{"n_layer": 8, "d_model": 768, "n_head": 8, "n_kv_head": 8, "head_dim": 96, "d_mlp": 3072, "vocab_size": 8192, "activation": "gelu", "norm": "layernorm", "norm_place": "pre", "norm_eps": 1e-05, "positions": "alibi", "qk_norm": false, "attn_scale": 0.102, "bias": "none", "tie_embeddings": true, "parallel_block": false, "init": "normal", "init_std_qkv": 0.0236, "init_std_o": 0.0059, "init_std_up": 0.0236, "init_std_down": 0.0059, "optimizer": "muon_variant", "lr": 0.00916, "lr_mult_qkv": 0.5, "lr_mult_down": 0.7, "beta1": 0.9, "lr_head": 0.00288, "warmup_steps": 200, "schedule": "wsd", "decay_fraction": 0.627, "decay_shape": "linear", "final_lr_fraction": 0.0, "batch_tokens": [65536, 131072, 196608], "seq_len": 1024, "doc_mask": true, "train_tokens": 787100000, "steps": 6511, "dataset": "wikipedia_en"}
Each number is 500 + 50 x the weight over its row's rms, rounded and kept within 0 to 999. Layers, rows and columns count from 0. Numbers have three digits each. The size before them is the row's rms in percent of the matrix's.

# layer 3 MLP down (transposed), 3072x768, rms 0.0286, rows 875-900, columns 384-511
094:483494486556536507506521526524548431473413544582476474569500542522451589601478485527452498514476509583515513528545566474504571478571413602345592445451451472440456468608458534460593481528565486512492481540382576587482448457488500440461435414413520515466508515461509457539527464494440487417539567456502454549438525509522453540432439495522443469487563446534574458511477498513572468570462
095:450446545574422470472534502512465479545573494387547602496483467524558536497463522501500452443555528487469472480511427521607478549520512494498539515486487503509539560512498516462447493574537469445473382423389465495596465496525512532433471578454563485537561509461475547507485502561482467481515584529633482609502481430451526488544528475547537500539405524546595569341535504588542460480497
111:495459418573539550493492500475417515530605468506545432519431472550570523457515493620448492439466589550545450415456498517382555518447454585535443457429564522537503554479543532533552617476596455472573489612520550417545497456520546507415464535610448496541534484531441437501418525417470446464557549571431531495440509502480463458450576489505469430497560545521480448469443492533475592515545
102:517464555493463516560533483471483511514456487506467533556498536508465384477474478393563475451543579558576502453548512522460450505616520529472431435506499540441486560600515484530509528382531506531442520474491418525428482504475435522428510450548447549466484502512436506512529496450467500495486438518440580529473493604604498504557532529571423435444459537419525508396440516491406516575449
113:483493486507624508508467525424448574570506574451503487450524544512463544486527507497514399526473518492546491476538555545476467478564486489548436509495464470504499447531529529564555417462493534551434513556461501498479477554559545513514534570524600472467520515468519467504512602514582478505476525473529490514406434490552470569434569540560505469434481516512480437532495602557460533515659
098:544507421530475498430540609352532484559539484477530591416488470489457545545559608569423509506512472459439519504500505511617505497532537533473592481548540503447496481485566518538468534454487557385479463458463409430568542419548564593457524469557567470533519457520456434570429371534458462505507412520511494559604467609573482447512494467483510466579688419495584573611468498519499406474466
103:430407462487507428536491460546504501586418478448498488561452517447415448553484378444515503535485441548486569559446531492484500439495533468491529547425505458490577548447475588460471547513476472423439543486471519555517566480520497536535422547521506508387547477544500534495514516507488496666448514455472469539512499506429513519527483559576561542517470467624472533520462597458517523509448
099:430575470468439464465662565435559491447530503670565444574471470475548506566418478556447552483470488473480424554467535371474432591545448497508603543523569521511552495471506494560564570441525479488506584543449401494467500546466484518511365560400511581399523509523468488549544465569478548564530508473480470598528497511505499524599555520521464454494451518479497448501529510551569595519456
097:424434497478511578485423466534503506550516478511507520565593471417495443528457444508613478597490399533487493510458504500514546425474416572469466501516443453469430534470465462501411475478491445464466560488414543484577549497535410510398430542503567550489579466472524589513546476432566501556472561464592455562467584439430520545522509553514529604570649495512489508476554478574480508439526
101:471478501496550556515530633493465602520481444520483488540528538558565460455456441588565473551473364607493504413487479514525497462466391462532482526503476474425485437512534594507476526499603520479419513503582507450559457542593497630534575525494506486439454506443494482530542538529491392474503474444469528548571543473483504400518523508514483451450428477502440608422445519589516522518499
098:559527522412538522533413568406515477428546501527519408388486501456466414439445492457518458528523485595487509464576514450501482457537476438586549521531504613518487592570552503608525478583484479473567527504449512631549470498451450492493563486410446451558505499455525467446489468516566532479499510477402475529454537449444523539392509480525486469548523472424523515519525599542489534518549
102:506495505540509499523487465521571518484571544440442523500452515461508495419480530446494509533525451429556530488576581519537446434481486529474418474608533473535444573532596524521459533399431443502440471434509539451416511513510437528475484487485463456515507475465522510586499458527553492523497485453607462519420506521487573503504495438485428560464530553468512536433533561514497490460598
094:538522460422490493488609489521472539511454542579546472458537544569546545580526530511514539571493478583527485494476604466531458479519512451419376482495549545492539512536592459446565460488540519557520530537506492578492436505451494483518430402475430468446536493464457495487474507542480598361552537452451438499526476488554448446479436513426550485504447544459481550390468417608457643471584
098:519498465446443530567535546573526486575382586568567531549492499475523401553530482488536567455493574437594522489476483517410506530459529539493614507500474527601489498470496479619479460469534422550529451516454546445488632485421461511479472516520603546581470560535541574493635509541459515553583584524519440454534471531414523501521490517449558464397404492488587452405542487433576448567539
103:568503536474528455517485511444480521568446474522560474461488395451457506526498378492582611549463547473534477480479501505458442524544508455427491509394553481480596484486511628486589528532543520499475468567467610504561529469465396586499563482491513495480471512551555551411479459568450516483523626423521456482529505486469511515524517409517502536481462577412408448494515458511455531498541
098:474471450513516494584453538551560522482444485479451520498565471522365548480561454454470543515354438523549507466582469419560540461580531547521493527487615522446467555463529430525503617468471521498398454473463534414566518513475478522541500516489534452448509496524489539532525537454516576507479494480370457519526493431474483435527447443440554517487577522488446454575525456495552454370471
112:521550511478546495511527526550494493437481529467418422520485432422438482447405415440475496530458396408494488482442553582506470488548521490378474519486531417512537523454538494510428533411452523551565513495511447543521511492583490433420475516449530481454494501499475311495456480443472513455496444561439525486473592614546550517541532495473454508462600508469533461498583426474422539598544
105:495610497513496518478500366511499481500428509529560457465517480479440536485406547540594519492526500610562429550495493561535534589504579546589512452495520482464469516509519566516476517570541526495513474470520464478441550529523548501454557530451414544537496518411399461501539528464551529409452432536517428417479557484500548508541513424498502429448646431453421485552436526491542608563442
103:436472479436541509516421516489469410427560481444498460522487488589494528509521493500520439527476571482555521545487446533496447460495502503477589566487484492467465497461463492535550520511536458528505542461454437554552483504499473555413519513504524455447450582462520496548538531500535476485494473573502448444433406551423515564556495396548533479473549530471575485517534518509440455438551
096:503448497464472449418532547509474462527414397560532517607425515473451524468523530540482513537523411452573519471491590644555529472523435505497446425465442468566527504489500476495523408536508516524479476501456449484547519474528523422483471569506457568448501442466554504531518388532531470509501477481463396527539543484509493506520549569471547480538630468378507540524513466446533625551480
104:425531562600492489502576528463542459601457499455457580484542537546527421436470449578576539567547444468496496518475539544465505545465493520506475611433554539438495468550482523499534490583444566462474464371549447507494599512502484482513520501570539514426435500526514438512450523498586455415498394488534459538390476583461641403545484515529536452524558428470471534489471501440537468437465
094:486462494412635506506471536452556564526430516536524459554469490519447544485480560563462444472504479592486467511506464428466586600547482434527503504431505481536545459596483539569415507554577567532503519446541417403556452469541500510476508561575564457428458474524507438497496508490524417495477465511480438526430473481425489382361549394462464472501715471457436541432535489377593602582465
104:430489519475437480486429494483486514495481514491421472538479435524448544533554437391554576447427448529475552428524575440483442472374466456435574399502536515406537475451573602597557523487505493503464607422581428463593511553483508511451497524507527441534474532469527545499449592501490548498520512434433508473427468467560470524488513433520544498512464427522531543421489375494486497497464
102:681457434469534452501625398486595471481479596495521525471542520475477418583567486460596559544432516569534490495470570490496455512462540553462441474536430470453504489530457552557510412424565500497548574466446456412544525484610442522538488497524536555492496511404447523527622509539525497465588513429578589480457554529423487576519485543428558508567618503526483458472494492528446467591493
099:437487441507454511534513503510425520480485554502467509541534494559455366493536475545518420545621572452499430407555487493465361443509464504497571514582496516466491497500491470513581482492475496538562526422447423462420592526522396508455593445484518546519557451509527447521482443560476507547577503470561462548534424501577495555520499472470451514538614521382401369560603538531544522571418
110:570501462564562498500462520524495517532403515396444441518408518535423438401527505493452532506465487548504591503558474434551519482459480508468566477466464530447539442453462503462481415414468530450451516497529516453494558497429572563470485506465497476387504468521500452568515648518482553528542465484464519463594524522550523422440559501489512464500476553499388434455559550483582466543443
# layer 3 MLP up, 3072x768, rms 0.0784, rows 876-900, columns 384-511
101:550557449541488512560524503504485506580495520493574437438432489502502543419607499481491514421544469503571567424545395505500411531457470496465494493528588447442448494419553539473490505459527505506527509512467489517523482490471425560445513487612541506510520444612470503483451471481521518500453497449459525547558527486464434452591440492503541534534482472492521545372530502459458461497445
109:495508417526438512503521436411450504506526462451442515515476482465482491431479507455535504488593440544576512498527488498459584478497553483469520510487440594432544535534471605477545526466511448550498531477408494519597578459583487462500487501572440401495415464507492547562440465431571573457475548591465486404468552530446407467497549430591419565420463488576472456622511537439410499511408
106:492532532462459482513459538535489473500466475404512506490507537548497527476481472527481672466550492548492566535453433462581466483469525526555537537499404634501537520491499504495545471469513504494555450505543511556514475484481508457518461432605530531527520461515486499471530510516557567437510334476467498465521562486456478645445514407433476489549434483484561436422493495576519530452486
093:473522469457508574453499605546506484530352459499541506543374508488467500527504535513520418508543539398562501486498410550519461524477555528516537555501425502527483466627471487493522452510566459457480550528491431508576455560515542490556496470463494506426466478461468514370529546581460434502540483485487467477462536592494514515510516503370505570501450435496483526494419560624552491591543
101:553486463579452576631481504572485416505429506532504420460499549540549589496455519500511627473478500475529540454509570476503534495504554501587502476462512499513552574511367516545513471511530432533514581403473564530448532504483487488584488519423482426510573450592514533506489498527545417507416530501549587496484538470518633507484460527493486524491524550452496527464515590481555465501490
101:498463506585609455501524436495525431528544425480438485412589505465500580449467518541438451517440491509426508596506458477550496485528458404531497548542551562534449449477541445556493470562535487444453460537508578539403486505587472347536496437469605530390457468421503502555429419504496532469431552470445608515513411581559447475545543504543499406613465452530446487426431434368516585506453
103:526510547459349505508584603468484530400476484452500460543483513553518509516488545529560555496544420521526451491564476403517472577519396519521492445555521570451468375501514470468469496457466592453496475486453544445558586540434482525519463470528537501437501455522480592604430483587553491579476410514466414395477537519509510420491530545420476566468437544459512468550503548415454451536478
098:510467546438520488451481485534404470466462496467441528434592531506453468505486568479528471457494569522626529540529575446536456503431537528512572480516509479505548408492443534520534585529454488529502505519457482588551433438526461490499545496603457489528533453489313470408599466514500504488470465529470391503427455496409580510466529492426515529436492520505550511505419576473385594566460
110:489407606489475492521470508548518504447476446471471548490521497452569531548460521486541457416454370470619439561554547472471547526506491583425511535475471457573494557502538545505540479543463500507546456508536469528376514591549578452458532460533560468468488486642501485539420489456634481557498512441444418426459473537516461466600468524646521458464536466440551421437531549517495484560514
100:556400468547465494590534515564477525490548457406579450471477584480484445417448508492483409410460432469523601482504493502465494470504528474541481509472369496495427578541477588485447517587528379489531522527546503435498564519531545502511610568485573565550526531393447460451520514503538517511462565499485469399492512504570455513392438488456575556502397484438494503531523543433503438488512
106:525447539494484535500555520607512625489586466477535507410448474451509524506480521476479436512447450454543497565516443434466492576503408451445410487473498422493504642474580534518435563376484466531440471494461599519439529503494517499475518504563471534426503619508572538604506455527508451459463498549597483498496511393429574514554446335519501506484401507462491468514471422472680508483505
100:548533433429496496471491445426484516426542436517500375524540445562484445573531518508532463519544521494459542566518485572543531482514533508502377437530583560511598541506500544401493555594478545570420566475558548476562470499530476423522459463536486409382507512488536467493449562518572405487537418511407477515498534492467530570495489433564520490418507521488448477488591444524484503544482
104:545444518485507496486391470533477476447425454480495446478478452590513511565508595489486541500450560544530514588460514475472524520393427456455524494521455480439466605481527436358495524508521537490394498314535526565452502492519496470438487524533473480552520584536477427452490601531557530423475539430469492500510518490536494534484515560472453487506457476506433566405466414531498473588536
104:491473533465597469456558485458575565465508579562523544544493478484478516434522619506471458466485571438482444417520583522513500490611477463539499508484581456513494488449503474520502572529508548440515465574459517499449462446472455437514590520455534414391578448535577564507528531562488503522468543518426532496490549368431403525507422474507463554540453404467539545510430486454470539517456
101:561441493535477550565432521540578512591544481541472452476534470465491471501541501510503464445465540444463495523526523629523471494497441527476496519498503446384508511445453541590546545476504411528467515440414466456635619600481438483546558427513469476526524443486539455569422481616541503542413489394451521543505435457443506539491466585472459527581536449496465506586425471456567443461483
106:475492511507541488418444504527544503503450483448575504500458554445567560520514541456469516539468553498510543430432493510468447481543542429481571466510464501441546518577464460631485499483524597428492503511441469541464510440534497540466463529478549499422548529488483495461535538501446444427426453483468562568516522527470566414653528564450449442436495386446491476501503504444534534475377
107:571466419570500558475529483539457443527516382581573470450537497511501495497501543440571562428466463527534489536473548550471426531422470513577449510435567562547475526539456554514445571469590504527497572449457492481555450475536464522521484426547575478564459543475500522464591642475541519457533480554584513415510515505511537513480461504460530485537544467493540498563414512531516478522498
100:529510604484381500478531550484473446484470486463569519564433499529427473499479541479495511522570506432538540445482516508482588446580493478489484435390505534501515504468648484483482472476470536464507565589481542558514472546508492378559490595489474426502547408634569454472430460486454539453548519430476567519496542533437434566483466523589503532435482398466475491466505484496448554514578
092:560502451468514550478479504525439544485545542545430576403458529485492453493471554512523492477416524546526446496485518519588554506459416507472582487590456591491512547534575610452542575453443596460513514507542496520466557527453542569541534454489422482423520486461536536527376482541465449458495514567370504510507497531473578458443484456442457483527463562476460565443505538506525460452509
101:535470491496497504519490572527505574512491488405465544500521477514641502546443414553520454481482540426435455549571543558402435519485536491534463482523490462460439477529454534552485434597519508527497532484483511427475504608540450550479515462489474471528468508381611529468488503482557513461539387473543561478519544341523642491507468498532445551565455450440412404437420474576517472556481
105:561499456500546487556396509491569551508479408469481449591577474539417483452465552459562413453504546551467462414488466532475471525481456474540584440498547417598640487561447562644530488485449478548569434491576443572498403502545528369507458518534514492513438485543568588443478482478450384537487450464396434466553500480416544387446553470436496492449479544489564505530483518456583501511607
106:405513383517447445540453557489492567548525498449498477498520533455489495416577501464595505439466552517437537412498522445494448556514561506503509502542413430428485508491510572455468541490609467548468477512515476464474475563483511544445487492427488506483568409454399509390466537433600440540391360432507454509492542405421458455563541556481453508561459480436477491509444603496423476434497
104:517467521471453563580447489377541438471537455508467569529502513537565503522465417507457612432463446501408465480463509542550549466503508531480399511545490464512511486475434510488494527541589475501467524533520510454570608466411491446519519583487556499566527540409502473568527499601592441449423499473495511453523519508392520500564423447555459542503506473563460512426540431472492513585450
101:522540430404482419537374414463590450530497510463438501473586470505505414439446548467518563529491499457551497556543403494535487455478579524484580501481522533516516540508518479498447507441567514524526554545521522503458546440658511477452499579527527513511434519575501527546472561439446567491483537505456507539425442486492487561560470533508383539474435488493475518535509508496536509448501
106:474488521483445502374489540448394520517459554462497525496456496478486509478463529586547483538473445391581486461523519515562639515461539537450497562540476546445509483516511496570539486494462475622479518454558458494511477465601495493452476452548432526512464540476490550452481539522508424466431486472455516463520547444474540476502483474523481511519404477577524601433583529452471577516490